{
  "num_attention_heads": 8,
  "norm_eps": 1e-05,
  "optimizer": "soap_variant",
  "batch_tokens": 131072,
  "z_loss": 1e-05,
  "dataset": "wikipedia_en"
}
Each number is 128 + 24 x the weight over the matrix's rms, rounded and kept within 0 to 255. Layers, rows and columns count from 0.

# layer 4 MLP up, 4096x512, rms 0.171, rows 1804-1817, columns 0-255
[[137  97 122 145 118  97 129 149 102 142  87 118  96 136 131  99 171 107 138 140 132 142 141 114  97 161  95 130 142 134 106 105 132 131 110 132 116  92 113 145 108 109 130 141 117 117 129 122 117 124 156 158 101 141 138 155 190 117 117 117 155 103 126 131 125 109 130 123 117 110  53 125  98 118 148 152 121 127 138 145 145 109 110 139 111 147 117  99 138 162 118 144 130 121 124 119 145 109 128 144 134 129 141  84 110 131 133 129 147 119  94 135 132 147 108  95 126 147 111 167 113 132 141 163 116 152 128 113 151 107 113 150 107 165 147 141 142  91 147 119 144 130 154 122 115 119 127 137 132 128 151 141 156 151 133 140  84 110 136 144 128 115 138 103 114  89 120 109 187 102 154 132 157 155 136 142 110 153 124 207 105 105 146 129 143 147 113 131 100 119 156 141 166 163 118 106 114 122 121 165 153 111 181 131 132 141 156 147 129  68 132 111  82 139 117  93  97 137 160 136 110 117 147 112 117 133 131 179 128 132 128 113 169 101 166 149 168 132 139 146 165 103 164 158 175 153 121 129 109 115 142 160  94 113 175 128]
 [153 111 132 110 165 152 151 123 140  78 175 128 144 160 128 124 131 130 132 122 125 167 114  80 105 145 119 124 129 154  96 123 125  87 139 146 155 122 155 169 156 106  99 126 148 106  94 137 171 175 125 109 152 150 135 119 131 131 114 148 140 142 118 127 133 162 161 139 155 158 174 104 129  95 161 136 116 129 116 150 168 157 123 105 142 108 137 148  73 121 118 124 138 138 146  99 131 140 107 105 129  97 104 173 147 119  95  78 126  96 113 130 144  74 148 131 127 111  77 218 147 107  86 162 118 116 152 118 107 141  86 124 164 131 184 146 141 139  92  85 149 110 107 145 119 155 118 151 140 120 108 147 150 141 117  72 148 118 126 125 113  80  85 111  92 131 152 141 121 174 117 136 144 108 144  64 120  92 135  95 119 166 135 120 190 118 146  69  75 118 112 116 121 135 101 118 173 163 101 157 146 158 132 111 175 173 121 127 101 123 113 133 142 100 150 114 135 125 110 123  98 146 121 141 130 134 133 132 154 113 104 106 111 124 143  85 127 144 102 139 134 119 133 141 121 127 159 149 136 111 108 116 127 175  92 121]
 [ 90 117 212 110 119  84 120 168 106 154 134 129 142 114 128 100 125 111 123 116 110  99 138 159 108 119 116 158 118 135 125 156  99 160 141 126  91  89 140 105 110 112 165 119 153 151 132 179 124 127  93  95 149 185 162  80 176  94 113  70 141 135 130  91 141 114 141 179 107 123 132 163 255 167 165 142 158 141  97 173 138 145 168  97 155 104 125 125 146 129 155 141  94 120 104 141  99 102 131 110 149 189 163 142 162 141 111 125 177  90 160 127  75 172 146 119 157 144  47 158 119  96 142 114  82 106 160 117 129  99 118 108  82 117 101 145 130 108 162  76 130 185 141 118 102 116 154 116 180 158 148 138  82 139 187 111 139 143  92  86 126 169 149 146 155 170 103 138 168 132 125 162 138 108 116 112 105 117  26 162 145  95 122 109 136 124 136  83 138 139 127 124 105 113 115  88 135 136 130 125 119 155 127 141 148 151  88 156  95 142 172 111 129 135 157 121 137 130 108 145 133 198 167 120  99 124 174 159 144  72 151 114 125 134 167 135 108 141 119 166 167 133 150 128 126 136 110 177 130 127 104 116 127  81  99  96]
 [151  80 152 120 133 100  88 123 134 118 144 119 112 132 167 139  99 159 105 126 141 134 135  67  97 117 180 128 115 162 174 159 119 114 158 168 169 113 120 113 112  96 106 113 166 121 156 115 124  79  88 136 172  97 135 132 130  87 151 149  71 122 137 147 127 141 141 154 134 144 118  63 138 154 124 104 146 137 183 101 149 135 133 120 121 150 141 106  80 127 164 149 128 120  74 153 127 149 111 129  93 120 115 119 136 111 143 213 101 100 168 144 110 111 128 166  81 173  98 125  91 154  77 139 180 132 111 127 104 147 156 141 152 112 171 173 135  99 130 162 116 130 127 133 104 128 152 179 166 121 120 126 114 161 145 112 157 175 127  87  85 169 147 159 157 117 182 161 127 124 118 144 107 104 104 126 105 154 127  94 103 162 118 141 149 125 102 196 158 103 144 184 104 126 136  98 149 136 127 144 118  75 124 107  87 118 117 194 155 139  97 154 175 132  95 114 137 112 163 105 130 100 114  85 105 157 145 167 121 110 123 116 103 126 154 121 166 127 143 132 153 151 115 107 130 158 126 136 154 103 151 127  91 139 137 169]
 [ 89 157 140 158 140 140  80 140  92 111 114 106 137 157 133 141 147 113 152 145 111 181 152 109 120  86 124  99 135  85 152 107 131 133 116 112 112 156 119 175 153 167  81 148 118 145  91 159 103 137 137  77 199 109  98 129  86 123 121  98  57  92 169 106  75 152 182 149 176 153  99 130 131 191 138 100 148 129 163 146 118 122 200 100 118 134 181 147 110 144 131  92  90 130 137  93 138 116 120 126 151  69 147 156 149 116 148 139 153  98  58 149 161 196 126 147 133 174 106 137 123  90 113 135 108 148  71  89 109 103 143  68 138 113 110 184 144 188 138  91  94 154  87 101 168 186 154 100 130 114 125 168  85 159 115 197 176 118 145  87 174  58 184 135 124 149 152 140 176 120 144 126 170 134 127  95  68 140 114 162 149 133  88 118  63 105  95 181  87 110 144 138 101 111 147 120 130 105 105 147 211 130 105 130  81  81  84 103 140 136 117 142 123 162 124 110 125  97 111 172 173 105 123 114 107  72 117 159 159  87 121 134 160 101 151  93 102 152 159 171 186 111  72 163 151 146 131 138 145 155  94  64 150 134 156 166]
 [128 157 124  40 131 168 161  98 150 204 148 164  98 181 160 105 143 117 146  74 127  94 196 100 104 138 142 184 155 133 143 125 132 114 131 166  99 121 118 113 137 127 159 100 167 133 138 111 119 120 109 151 120 146 118 139 125 139 158 124 113 137 132 140 160 132 149 119 167 107 128 127  88 120 141 177 145 165 103 111  90 117  89 138 161 137 105 123 125 140 135 142 154 111 148  95 115 108 112 123 117 131 159 106 144 113 125 113 155 113 180  76 109 159 134 128 149 164 120 172 111 104 154 116 159 115 131 148 146 117 124 151  91 109 151 120 155 123 108 149 116 155 112  76 136 121 130 168 117 130 127 136 119  92 134 175  83 103 151 129 157 109 115 179  92  84 142 133  69  98 126 102 143 121 133  99 142 103  92 156 100  80 161 146 143 151 138 170 136 104  77 155 159 140 112  59 158 148 144 105 128 111 172 112  94 141 105 131 160 129 105 105 125  90 139 119 167 133 168 145 134 102 126 129 128 136 122 136  95 121 140  93 105 112 115 103 110 119 107 156 159 120 117 125 131 100  98 105 100 140 196  98 120 126 126 129]
 [107 174 126 116 129 152 137 146 129 144  98  83 148 127 120 144 155 150 108 119 160 162 132 150 116  88 168 143 114 113 171 185 121 164 106 159 100 128 109 138 142 116 131 123 129 123 112  93 100 178 118 127  95 104 132  83 112 135  79 136 129 110 151  90 158 126 115 133 148 116  85 170 138 174 152 117 128 112 122 142 100 123  63 158 110 117 151 120 151 116 131 121 102 147 134 177 159 124 111 125  87 140 166 120 152 146 145 120 143 107 154 123  89 133 142  95 122 138 131  99 122 149 141 120 139 151 102 145 118 107 125 146 142 141 102 103 131 136 129 107 139 154 116 168 201 180 141 117 126 123 123 117 133 126 143 116 186 156 169 134 115 138 130 117 158  94 134 133 123 111  89 129 172 141 120 136 128  91 128 105 144 139 131 162 155 137 154 161 111 169 155 134 144 131  83 119 132 136 101 111 117 131 128 142 108  97 125 139 130  91 152  92  94 135 127 154 113 102 160 111 116 156 129 108 109 132 117 114 147 120 121 133 135 139 100 118 101  98 110 127 108 131 123 113 145 102 120 158 184 130 125 114 142 196 145 130]
 [141 156 147 103 131 115 132 134 138 145 137  99 125 154 140 121 104  98  97 170 108 120 146  93 120 148 130 116 134 163 138  99 156 132 126 122 137 130 105 121 120 136  96 150 133  96 139  95 135 125 131 109 126 129 145 110 122 121 149 102 139 115 116 104 125 101 143 113 135 153 117 121 173 130 105 193 115 126 125 120 178 119 154 132 159 115 118 143 114 147 115 115 115 149 169 124 108 126  99 119 140 102 103 128 104 107 150 151 174 108 145 139 142 129 135 120 115 117 123 154 103 119 167 123 130 141 169  95  90 129 115  99 171 103  64 137 124 109 105 126 136 151 136 182 122 133 112 103 118 145 125 140 151 114 142  79 144 112 140 131 128 136  90 141 134 161 112 127 128 125 111 144 134  88 142 172 118  88 135 168  94 121 148 124 135  88 101 162 139 139 152 150 113 154 108 121 131 134  80 133 124 123 163  97 193 113 130 107 174 126 157 129 102 120 107 154 140 156 164 111 110 131 148 143 125 117 145 131 146 125 139  96 132 142 107 110 103 150 130 130 118 163 120 152  91 134 143 109 138 140  84  93  79 118  98  78]
 [128 153 163 125 154 104 100 117 153 125 134 140 144 159 158 158 146 104 135 101 151 157 120 142 157  97 106 118  99 148 127 127 135  98 103 174 139 138 152 108 134  85 135 103 129 170 118 144 154 122 122 162 161 129 116 111 127  95 149  93 109 118 137 116 134  73 183 134 164 178 150 152  91 110 129 125 124 117 157 148 125 172 120 109 124  88 127 136 133  94 160 115 170 136 145 168 157 153 121 109 141 104 101 117 104 109 102 139 135 144 170 143 144 110 110 159 147 175 120 116 125 110 151 136 129 105  82 148  77 125 133 128 151 137 132 151 119 115  99 126 108 164 124 157 128 119 105 151 158 122 134 152 150 116 152 106 101 160  79 139  92 116 143 125 137 134 130  84 143 106 128 111 102  82 105 120 132  86 137 137 125 107 158 169 105 129  92 156  88 112 132 149 127 153 141 150 172 133 108 163 149 103 143 102 167 130 153 130  57 115 119 123 142 136 128 131 123 148 184 154 136  98 111 124 111 146 123 101 144 144 136 128 171 131 119 118 155 146 132 139  90 111 111 163  83 132 112 127 163 106 108 126 124 152 112 121]
 [110 138 119 103 114 130 142 149 105 132 148  96 125 137 171  92 176 148 109 126  83 104 102 163 145  91 136 115 136 122 133 137 107 103 165  63 154 118 138 127 116 165 102 138  92 126 103 165 160 110 106 130 171  95 150 134 136 147 136 107 146 139 137 107 167 116 107 154 128 175 135 143 135 132 125 152  93 122 117  77 131 136 159 133 111 103 146 130 143 133 140  93 133 122 115 114 130 112 135 117 148 121 150 169 102 108 112 118  95 152 130 138 162 155 142 169 128  94 131 137 122 122 157 148 148 140 109 129 119 141 114 105 112 125  75 170 120 130 140 123 110 110 131 124 123 149 118  85 169 127 116 132 103 144 106 124 100 124 120  92 105  89 109 166 139 171 129 151 156 136 162 109 126 134 117 168 128 180 117 137 138 127 117 101 150 128 166 154 138 111 115 160 131 139 146 130 159 106 111 158 112 110 118 127 148 141 107 136 110 104 143 151  93 139 105 131 115 125 124 123 120 131 110 141 143 112 150 126 115 138 104 151 129 116 114 123 134 145  95 116 149 102 146 128  97 136 121 129 153 122 173  94 126 121 113 114]
 [116 177 126  99 128 136 115 110 102 117 135 125 110 145  99 149 113 123 129 139 119 143  98 123 123 114 109 119 117  97 153 110 111 138 123 135  93 144 134 127 175 139 111 122 119 143 114  93  99 156 117 122 114 169 126 104 130 150 140 141 121  87 128 123  91 144  95 119 128 114 133 137 108 148 129 139 144 158 139 130 129 123 170 115 166  77 123  92  97 154 129 128 136 147 146 139 144 101 146 146 135 138 140 117 122 103 130 142  91 120 109 142 119 136 149 191 123 117 134 114 119 129 127 123 157 128 146 104 152 160 141 158 175 147  94 139 149 132 158 148  83  89 156 114 177 118 163  99 128 157  94 121 112 133 123  91 110 131 128 153 102 151 130 125 115  90 166 101 170 131 134 100 137 114 116 118 110 142 123  79 144 123 142  95  90 153 134 152 128 128 136 118 138 126 114 120 142 101 156  73 143  96 125 156 129 137 165 147 112 104 113 118 119 102 141 140 152 141 134 114 129 158 151 149 129 113 116 147 131 131 137 138 168 153 127 135 113 130 115 139 143 122 115 172 135 126 109 128 153 170 146 127 133 133 129 128]
 [136 124 134  98 130 122 112 138  87 174 123  95  83 116 127 144 116 142 159 106 147 140 133  97 123 130 150 121 123 129 121 137  99 171 129 142 134 117 130 120 120 104 146  77 132 140 200 149 162 145 138 109  62 142 102 115 175  87 168 162 111 121 126 102 130 116 105 141 103 143 169 127 139 106 133 117 108 153 142 152 133 140 185 175 157 117 126  85  95 126 101 110 149 150 155 146 130 115 151 109 174 168 122 149  80  87 119 123 123 120  96 121 125 157 120 121 100 127 143 113 163 128 147 138 110 185 141 150 121 145 124  97 110 132 111 156 158 115 100 148 143 152 131 146 152 118 120 157 132 138 152 104  80  95  74 164 131 143 139 114 111 140 182 133 106 109 120 120 191 102 117 128 145 119 111 148 127  95 161  71 149 117 123 125 137 103 129 101  91 117 125 129 143  75  80 144 124 131  87 134 137 115  69 117 115 123 160 148 117 133 140 136 126  98 106  94 132  86 170 113 104 158 139 117  96 182 157 121  98 155 120 106  94  92 148 135 161 156 145 140 134 129  86 150 157 107 151 122 126 111 133  99 142 105 106 138]
 [104  97 104 121 106 134 149 117 120 107 123 142 182 104 153 164 130 102 123 116 122 155 133 109 137 132 126 148 114 136 123 118  75 135 179 120 126 156 119 148 141 153 168 149 103 147 122 136 102 166 129 155 114 106 125 125 135 123 131 151 125 155 141 151 135 134 145 165 135 142 119 156 130 128 127  74 116  95 134 110 109 103 121 133 157 147 112 140 163 178 130 180 103 133 129 142 112 120 145 120 145 105  83 140 139 140 128 135  89 126 153 106  89 133 112 135 139  91 119 126 134 137 137 123 108 108 148 122  90  92 136 158 179  85 163 129 110 126 102 140 127 123 149 125 137 160  96 161 175 149 168 135  96 125 138 124 148  78 127 116 125 121 126 182 135 146 128 133 122  79 129 104 137 100  97 156 127 113 127 163 145 132 163 103 140 117 116 116 125  93 133 145 145 160 139 142  86 131 136 119 101 127 117 111 105  89 155 103 150 130 141 125 133 131 102 131  70 125 160 115 104 152 125 142 102 124 148 115 116 110 135 120 100 119 159 132 119 122 129 113 140 132 123 155 158  84 116 138 139 127 154 121 111  99 174 141]
 [163 144 107 121 103 145 132  74  99 140  99 132 160 177 149 151 117 108 122 131 115 137 102  87 142 137 121 155 156 131 149 124 115 144 136 120 128 108 139 132  99 149 114 153 107 127  96 130 156 159 106 106 128 161 168 155  92  95 178 138  93 117 144 140 122  72 160  90 107 136  88  92  95 118 182 111 109 118 142 126 156 133 153 100 126 112 136 104 119 134 143 135 104 132 126 117 157 127 115 131 120  98 119 116 114 121 120  67 142 137 138 118 158 130 103 134  80 123 135 155 142 147 120 111 153 140 115 150 131 136  84 111 128 137  77 118 115 100 109 142 128 123  84 137 132 114 131 130 100 170 139 136  82 121 156 152 133 103 104 168 114 106 102 147 129 118 120 154  97 143 142 137 126 115 140 152 142 113 106 108 105 137 171  88 161 140  98 140  81 145 121 120 110 133  86 130  96 149  71 105 140 104 116 101 153 127 128 163 159 129 139 162 132 137 128 134 115 137 157 160 122 130 146 127 116 107 116 110 128 145 127 150  86 109 121 102 117 116 122 143 175 115 131 113 108 115  77 138 159 124 148 104 145 102 116 116]]
# layer 4 MLP down (transposed), 4096x512, rms 0.174, rows 1804-1816, columns 0-255
[[146 164  93 133 131 115  76 139 139 116 118 168 133 118 134 148 113 160  92 145 127 133 160 154 183 136 118 119 163  89  78 101 135 134 165 119 151  99 108 132 151 118 130 171 131  97  76 117 122 139  92 110 145 122 158  71 114 140 124 129 118 133 126 177  88 125  70 195 143 139 140 108 100 104 108  83 148 125 109 111 152 180 105 165 117 161  91  95  89 162 125 127 102 150 111 161 118 143 186 129 181  98 145 118 119 171 166  92 118  95  80 115 120 119 129  79 134 101 104 134 143 149 140 123 113 131 131 111 142 122 129 138 122 135 120 150 152 162 113 138 114 119 156 106 101 151 162 114 108 195 130 121 130 138 157 159 106 132 118 134  90  88 124 131 148 145 154 112 135 105 154 143 107 140 113 128 110 107 154 126 127 109 133  89 138 115 150 126 156 149 128 129 119 139 115  90 152 154 131  75 114  97 116 133 105 171 118 124 100  90 145 156 108 140 190 155 119 111 123 137 115 158 128 164 125 150 111 105 178 138 116 118 116 110 113 139 118 114 110 146 131 146 130  81  95 173 100 136 153 132 151 174 123 152 134 157]
 [ 85 100 156  97 120 137 119 163 117 135 144 101 125 144 134 117 117  91 108 120 114 126 152 129 113 100 163 129 168 107 136 131 153 163 120 116 137 137 151 113 120 124 113 143 114 138 118 130 106 141 122 116 144 102 112 130 154 156 193 113 130 111 152 124 133 172 138 161 139 120 102 132 159 154  95 138 139 153 153 128  67 114 164 164 100 142 108 114 148 101 170 125 138 130 105 124 108 103 100 103 123 115 181 117 154 146 108 109  86 151 120 104  71 170 137  96 115 148 171  84 144  96 165  89 127 145 143 131 170 163 144 111 123 109 159 151 148  87 151 170 123  87 129 113 136 150 109 130 133 134 128 191 151 127 157 171 139 139  92  98 154 142 113 105 130 100  93 113 138 138 143 137 135 146 143 153 133 115 110 130 131 137 158 110 162 106 143 166 162 133 156 115 128 112 132 103 111  68 140 129  96 154  75  96 123 111 117 104 130 125 125 122  91 135 137 127  95 125 137 124 119 131  90 132 131 137 126 150 110  88 178 159 141 151  84 160 126 142 116  97 101  85 122 162 163 166 128 136 153 114 142 114 101 118 117 164]
 [103 125 108  91 102 113 162 119  94 118 114 159 135  72  99  90 126 108 110 124 127 114 107 116 137 135 130 104 154 138 157 141 129 103 100 147  91 157 127 129 103 138 138 159 217 117 145 142 116 125 128 190 124 152 157 144 170 117 133 109 128 140 156  93 101 214  85 103 132 158 130 102 118  82 150 137 113 115 118 123  76  76 120 144 135 129 103 196 121 139 110 138 158 119 162 116 119 140 100 117 103 148  96 108 122  91 141  90 181 148 118  91 142 140 123 142 155  97 103 129 118  75 115 117 119 134 146 124 152 114 139 130 119 127  75 129 147 125 120 165 114 101 131 138 105 156 126 154 152 108 128 116 155 111 146  92 117 111 131 141 125 134 120  77 124 128  58 149 153 105 148  89  95 143 143 149 133 143 144 128  74 185  86 102 135 134 111 143 148 125 102 146 111  92 131 115 178 147 121 102 130 148 129 120 136 103 104 134 131 136 145 120 145 114 139 129 144 106 129 130  94 135 137 121 120 142 143 131 133 157 112 133 161 154 156 140 128 142 117 114 161 118 144 190 177 148 144 134  99 139 144 127 155 139 128  93]
 [133 139 145 107 138 124 125  77 126 124 106  98 137 125 121 121 166 121 142 130 165 125 102 127  99 112 129 108  98 117 162 128 111 169 143 147 144 148 112  90  95 162  89  87 112 153  81 111 143 120 116 150 141 119 125 109 124 111 119 106 137 132 119 129 106 156  92 143 142 127  90 160 114 145 152 126 138 122 115 107 131 156 170 128 115 101 121 162 151 110 135 125 131 151 117 142 114 124 100 154  76  55 151  98 149 136 157 151  80 131 107 210 127 159 101 106 168 165 142  95 111 103 120  95 154  62 140 109 135 135 122 107 140 113 136 113  91 168 157 105  91 122 174 175 118 133 144 143 161  98 146  86 130 195 137 137 127 138  83 143  94  75  97 161 113 131  99 111 104  56 165 173 116 175 112 132 102 102 118 109 134 142 174 135 125 161 161 143 113 119 145 136 117 146 137 164 178 163 103 177  93 109 141 146 113 145 152 183 125 123 176 132 151 133 154 151 139 124 174  79 159 108 105 128 117 164 111 102 150 165 115 152 160 120 136 133 104 127 144 121 139 130 140 129 129 103 101 126 169 158 133 123 101 208 193 113]
 [122 144 149 127 140 148 134 138 130 130  99 150 139  89  97 136  96 167 126  98 137 113 126 127 167 150  87 107 173 110 159 122 118 127  86 127 147 125 107  70 190  96 135 115  80 108 150 134  94  97  99  86 102 127 109  92 167 131 129 125 135 131 104 141 119 134 106 156 150 128 137 104 114 137 122 158 144 129  74  95 135 127  88 154 118 100 108 128 145 111 122 104 183 143 121 163  99 126 159 134 131 178 115 105 151 121 172 149 148 136 141 104 102 119 139  93 118 120 167 190 122 152  89 168 153 112 127 179 103 116 115 159  94 139 124  98 111 109 112 127 145  86 113 144 105 102 132 148  96 122 130 136 109 101 127 102 121 118 144 120 115  90 124 117 127  83 139 157 125 101 102 126 108 115 139 154 149 160 163 129 135 161 151 126 146 153 123 167  95 110 131 162 113 132 119 121 113 148 154 118 138 122 144 151 106 130 121 102 101 165  97 109 106  95 131 137 138 150  95 133 105 139 159 127 134 165 117 105 151 154 145  87 176  75 105 103  98 154 148 127 148 148 119 154 116 114 140 116 113 141 128 126 148 125 113 132]
 [104 120 145 154 105 126  96 142  99 116 194 154 115 163 100 125 106 116 102 126 136 178 127 190 125 107  95 105 145 170 103 140 120 160 102 139 106 127 106 118 133 120  92  93 173  92 119  75 142 100 118 154 114 130 134  92 152 141 143 153 109 110 109  82  98 137 154 128 129 103 147 126 125 107 142 123 137 117 141 110 138 172 123 134 117  79 128 109 121  72 124 109 138 147 123 175 183  94  44 113 120  91 137 148 164 111 153 169 124  96 158 133  66 116 131 114 120 116 186 100 117 127 132 178 111 159 170 120 138 128 139 135 109 152 145 162 127  86 144  98 138 173 138 147 111 157 155 147  93  88 173 121 124 122 117 125 132 139 139 119  61 124 151  98 153 151  84 136 102 168 131 160 140 147 124 165 117 123  89 141 106 135 119  82 133 124 124 119 105 111 124 103 125 133 112 132 105 142 122 158  73  95  93 109 140 191  81 151 102  61 144 137 142 159  99  94  85 136 107 142  98 192 146 136 118 107 119 111 146  79 108 111 130 113 110 128 152 140 154 144 131 113  94 132 110 178  94 136  96 125  93  83 105  81 117 139]
 [147 136 113 105 102  94 132 145 122  92 163 132  86 106 117 118 103 109 155 154 139 126 182 102 137 137 126 119 139 110 131 152 170 107 138 143  74 141 126 155 133 150 155 106  93 149 142  82 133 118 124 135 165 141 139 144 125 129 122 145 121 143 126 168 118 128  92 163 152 122 102 158 190 101 128  92  78 129 150 101 167 114 147 121 158 119 106 129 115 112 133 172 111 183 114 133 130 144  74 122 120 116 127 139 136 131 148 121 132 125 112 130 114 127 101 175 120 177 185 105 141 147 113 145 122 107 155 134 133 172 121 123  78 151 118 128  90 120 120 100 136 160 145 128 106 109 116 133 131 136 119 152 157 142 125 133 119 145 150 117 116 109 156 118 140 145 152 109  79 100 133 114 150 114 149 154  93 111 132 137 147  97 165 136 135 136 161 129 126 106 115 134 131 130 130 108 154 123 133 133  91 106 142 145 108 160 153 137 108 136 154 149 145  74 128 153 105 150 174 158 153  91 160 111 106 114 165 151 110 108 132 113  80 103 152 123 147 131 134 176 179 116 121 145 101 124 124 126 128 134 115 124 101 134 135 114]
 [158 168 131 160 116  89  93 137 153 140 175 116 136  44 158 130 103 178 110 160 125 151 138 104 103 115 117 111 107 161  86 162 129  79 122 140 180  87 137  98 116 185 154 130 115 117 165 107 107 125 161 123 133 130 107 135 132  98 106 148 127 129 150 121 155 120 139 106 134  93 129 120 160 165 113 114 139 147 140 107 133  82 144 137 116 130 127 135 117 140 125 168 147  93 110 130 128 144 122 114 164 123 134  98 118 163 151 126 135 123  77 131 113 134 139 143 154 151 149  99 131 120 122 140 105  87 123 149 102 115 125 110 103 147 124 164 131 109 106 116 132 116 199 126 131 136 155 153 105 155 138 128 150 130 136 115 130 100 130 141 130 111 170 116 116 129 126 112 178 140 135  66 145 116 143 135 141 130 144 131  95 123 131 128  65 151 117 130 147  67 131 115  98 133 138 125  83 116 133 137 135 121 137 168  86 138 126 134 153 162 115 153 128 103 122 150 146 139 174 118  86 124 145 167 136 142 144 139  93  81 115 123 105 114 107 162 117 129 153 130 143 126 126 130 115  97 122 109 122  88 129 118 126  82 147 119]
 [112 149 117 152 107  85 122 147 143 128 122 130 113  94 139 134 118 136 113 128 141  88 149 137 124 133 169 123 107  97 140 114 155 121 170  80 109  80 149 183 122  97 141 134 163 110 124 162 106 108 125 152  93 129 148 131 116 137  87 163 143 137  99 159 151 164 147 119 140 146 121 130 116 145 169 119 101 124 148 104 156 105 102 100  51  70 134 100 133 100 110 173 118 181 102 189 161  91 158 132 119  86  94 110 129  93 123 140 119 179  90 107 132 144 125  88 100 147 130 134 133 143 134 101 158 125 131 115 114 129 105 130 160  84 116 139 153 148 129 136 102  85 150 142 132 124  96 113 161 171 139 106 100  84 131 151 170 114 134 127 165 107 179 117 129 131 143 173 159 137 152 111 125 105 137 111 134 148 136 120 113  92  98 120  98 125 121 150 145 121 150 150 165 128  98 153 148  95 126 116 155 128  83 150 122 138 151 147 132 125 147  86 127 150 168 174 131 128 183 118 122 153  98 160 130 139 107 118 138 123 152 163 122 102  88 109 137 132  63 104 132 146 107 164 129 111  92 129 136 114 184 114 133 163 120 122]
 [107  73  99 134 157 126 157 139 110 184 125 110 137 130 112 117 118 154 148 127 140 165 133 114 101  96 146 127 117 151 111 106 104 151 148 154  98 108 131 134 164 151 110  94 173 121  98 112 140 127 129 123 123 123 172  83 153  92 110 140 145  94 151 131 125 101 103 138 102  67 151 120 167  87 111  95 145 124 110 151 125 154 116 175 145 135  88 131 109 112 110 107 149 128 112 136 168 123 106 101 102 111 107 150 161 159 155 106 135 111 139 105 116 150 117 143 117  93 136 137 111 141 151 142 153 146 119 192 117 147 124 126 123  90 156 143 169 129 144  42 147 122 145 117 114 153 141 147 130 133 111 133 116 147 162 127 117  90 116 137 165  92 127 125 133  90  97 128  99 125 133 180 184 118  95  96 159 117 134 137 152  98 165  89 120 121 106 161 111  94 119 106 132 175  94 116 116 143 167 108 142 125 153  67  90 143 155 145 149 136 143 111 146  74 135 150 100 139 131 111 124 144 106 110 130 134 117 153 137 131 118 118 136 152 153 123 111 119 135 110 135 151  75 122 154 123 144 142 121 107 118 151 100 105 129 102]
 [150  93 128 121 136 145 144 127 123 124 111 168 132 136 121 134 106 137 140 112 130 158 112 123 111 136 114 129 103 119 134 138 117 145 131 155 158 109 135 114 143 126 149 109 142 123 134 139 190 134 126 133 152 107 140 156 131 163 119 152 111 141 150 128 142 110 153 141 120 180 147 126 132 153 101 123 151 120 129 126 143 135 176 146 159 120 103 119 139 140 151 166 110 124 107 143 122 152 117 116 134 121 119 183 143 164 123 136 127 114 138 121 104 130 128  93 116 144 167 125 127 112 122 164 155 172 104 138 103  93 135 135 144 113 123 148 161 154 116 139 100 127 154 127 162 138 137 102 112 141 150 114 141 115 127 117 116  90 124 138 152 104 110 160 146 129 131 140 151 157 119 131  79 116 111 120 164  99 157 114 109 147 109 159 111 101 126 111 177 176 147 142 111 126 105 139 102 131 125 111 112 122 137  86 105 135 127 120 150  84 100 137 129 110 146 175 123 156 147 116 153 110 132 108 120 111 126  87 153 147 137 115 148 144 155 171 107 100 144 128 105 116 141 120 136 144 122 174 135 106 113 130 145  97  80  84]
 [ 75 146 157 120 102 155 148 102  84 142 156 125 134 130 106  63  84 110 109 151 140 143 147 153 154 138 143 149 145 143 146 112 128 137 162 149 159  84 164 122 122 116 155 144 167  97  96 117 162 119 145  66  90 134 138 101 128 165 155 152 110  91 135 144 145 147 116  74  89  63 150 135 142 114 127 109 118 135  74 145  99  94 139 131 115 102  84 162  86 152 125 146 155 137 138 171 117 127 122  88 103 136 123 157 124  95 114 146 148 143 155 122 154 102 136  94 139  85 145 104 101 111 180 117 102 122 108 154 101 147 140 134 152 125 122 132 138  98 113 144 158 146 138 119 128 132 118 125 142 142  80 109 142 143 167  92 178 128 134 136  91 113 141 108 105  93 137 108 169  92 135 151 109 100 138 118 111 104 167 145 145  86 110 146 133 108 126 165 140 130 129 105 120  84 124 119 129 166 109 121 110 152 118 158 142 109 136 124 127 120 130 151 105 117 138 109 113  98  97 133 159 114 144 124 147 126 133  46 128 151 100 114 121 160 134 111 153 122 149 107 149  85 119 103 131 157 176 117 139 128 129 131 139  81 105  81]
 [108 162 166 144 161 136 156 112 153 103 120 139 142 109 116  99 103 111 126 156 147 132 129 146 143 118  79 174 154  99 114 124 179  81 141 166 155 137 112  98 108 150 157 136 138 115 130 140 164 142 148 122  76 138 135  96 129 104 123 147  80 112  94 125 115 114 123 110 114  96  93 118 130 102 119 123 175 160 111 126 138 132 113 162 105 107 138 164 138 114  95 100 135 130 114 124 118 133 139 108 111 123 130 138  90 122 100 153 145 176 127 145 134 173 131 110  96 123 130 122 137 142 160 139 142 111 108 128 121  94 125 110 130  97 110 134  96 140  97 134 129 101 115 121 131 131 131 130 109 169 122 103 120 108 106 160  99 115 121 117  91 122 169  99 134 143 171 101 176 119 134 152 120 139 145 145 103 131 108 181 156 167  94 109  66 149 121 111 144 150 156  84 144 134 135 147 139 134 133 167 148 117 153 131 115 135 121  88 146 110 107 134 104 128 143 146 156 118 149  49  95  85 165 111 142 149 108 103 112 175 124  92 168 130 104 127 111 156 111 106 122 109 109 125 130  97 144 135  92 130 124 175 122 164 106 105]]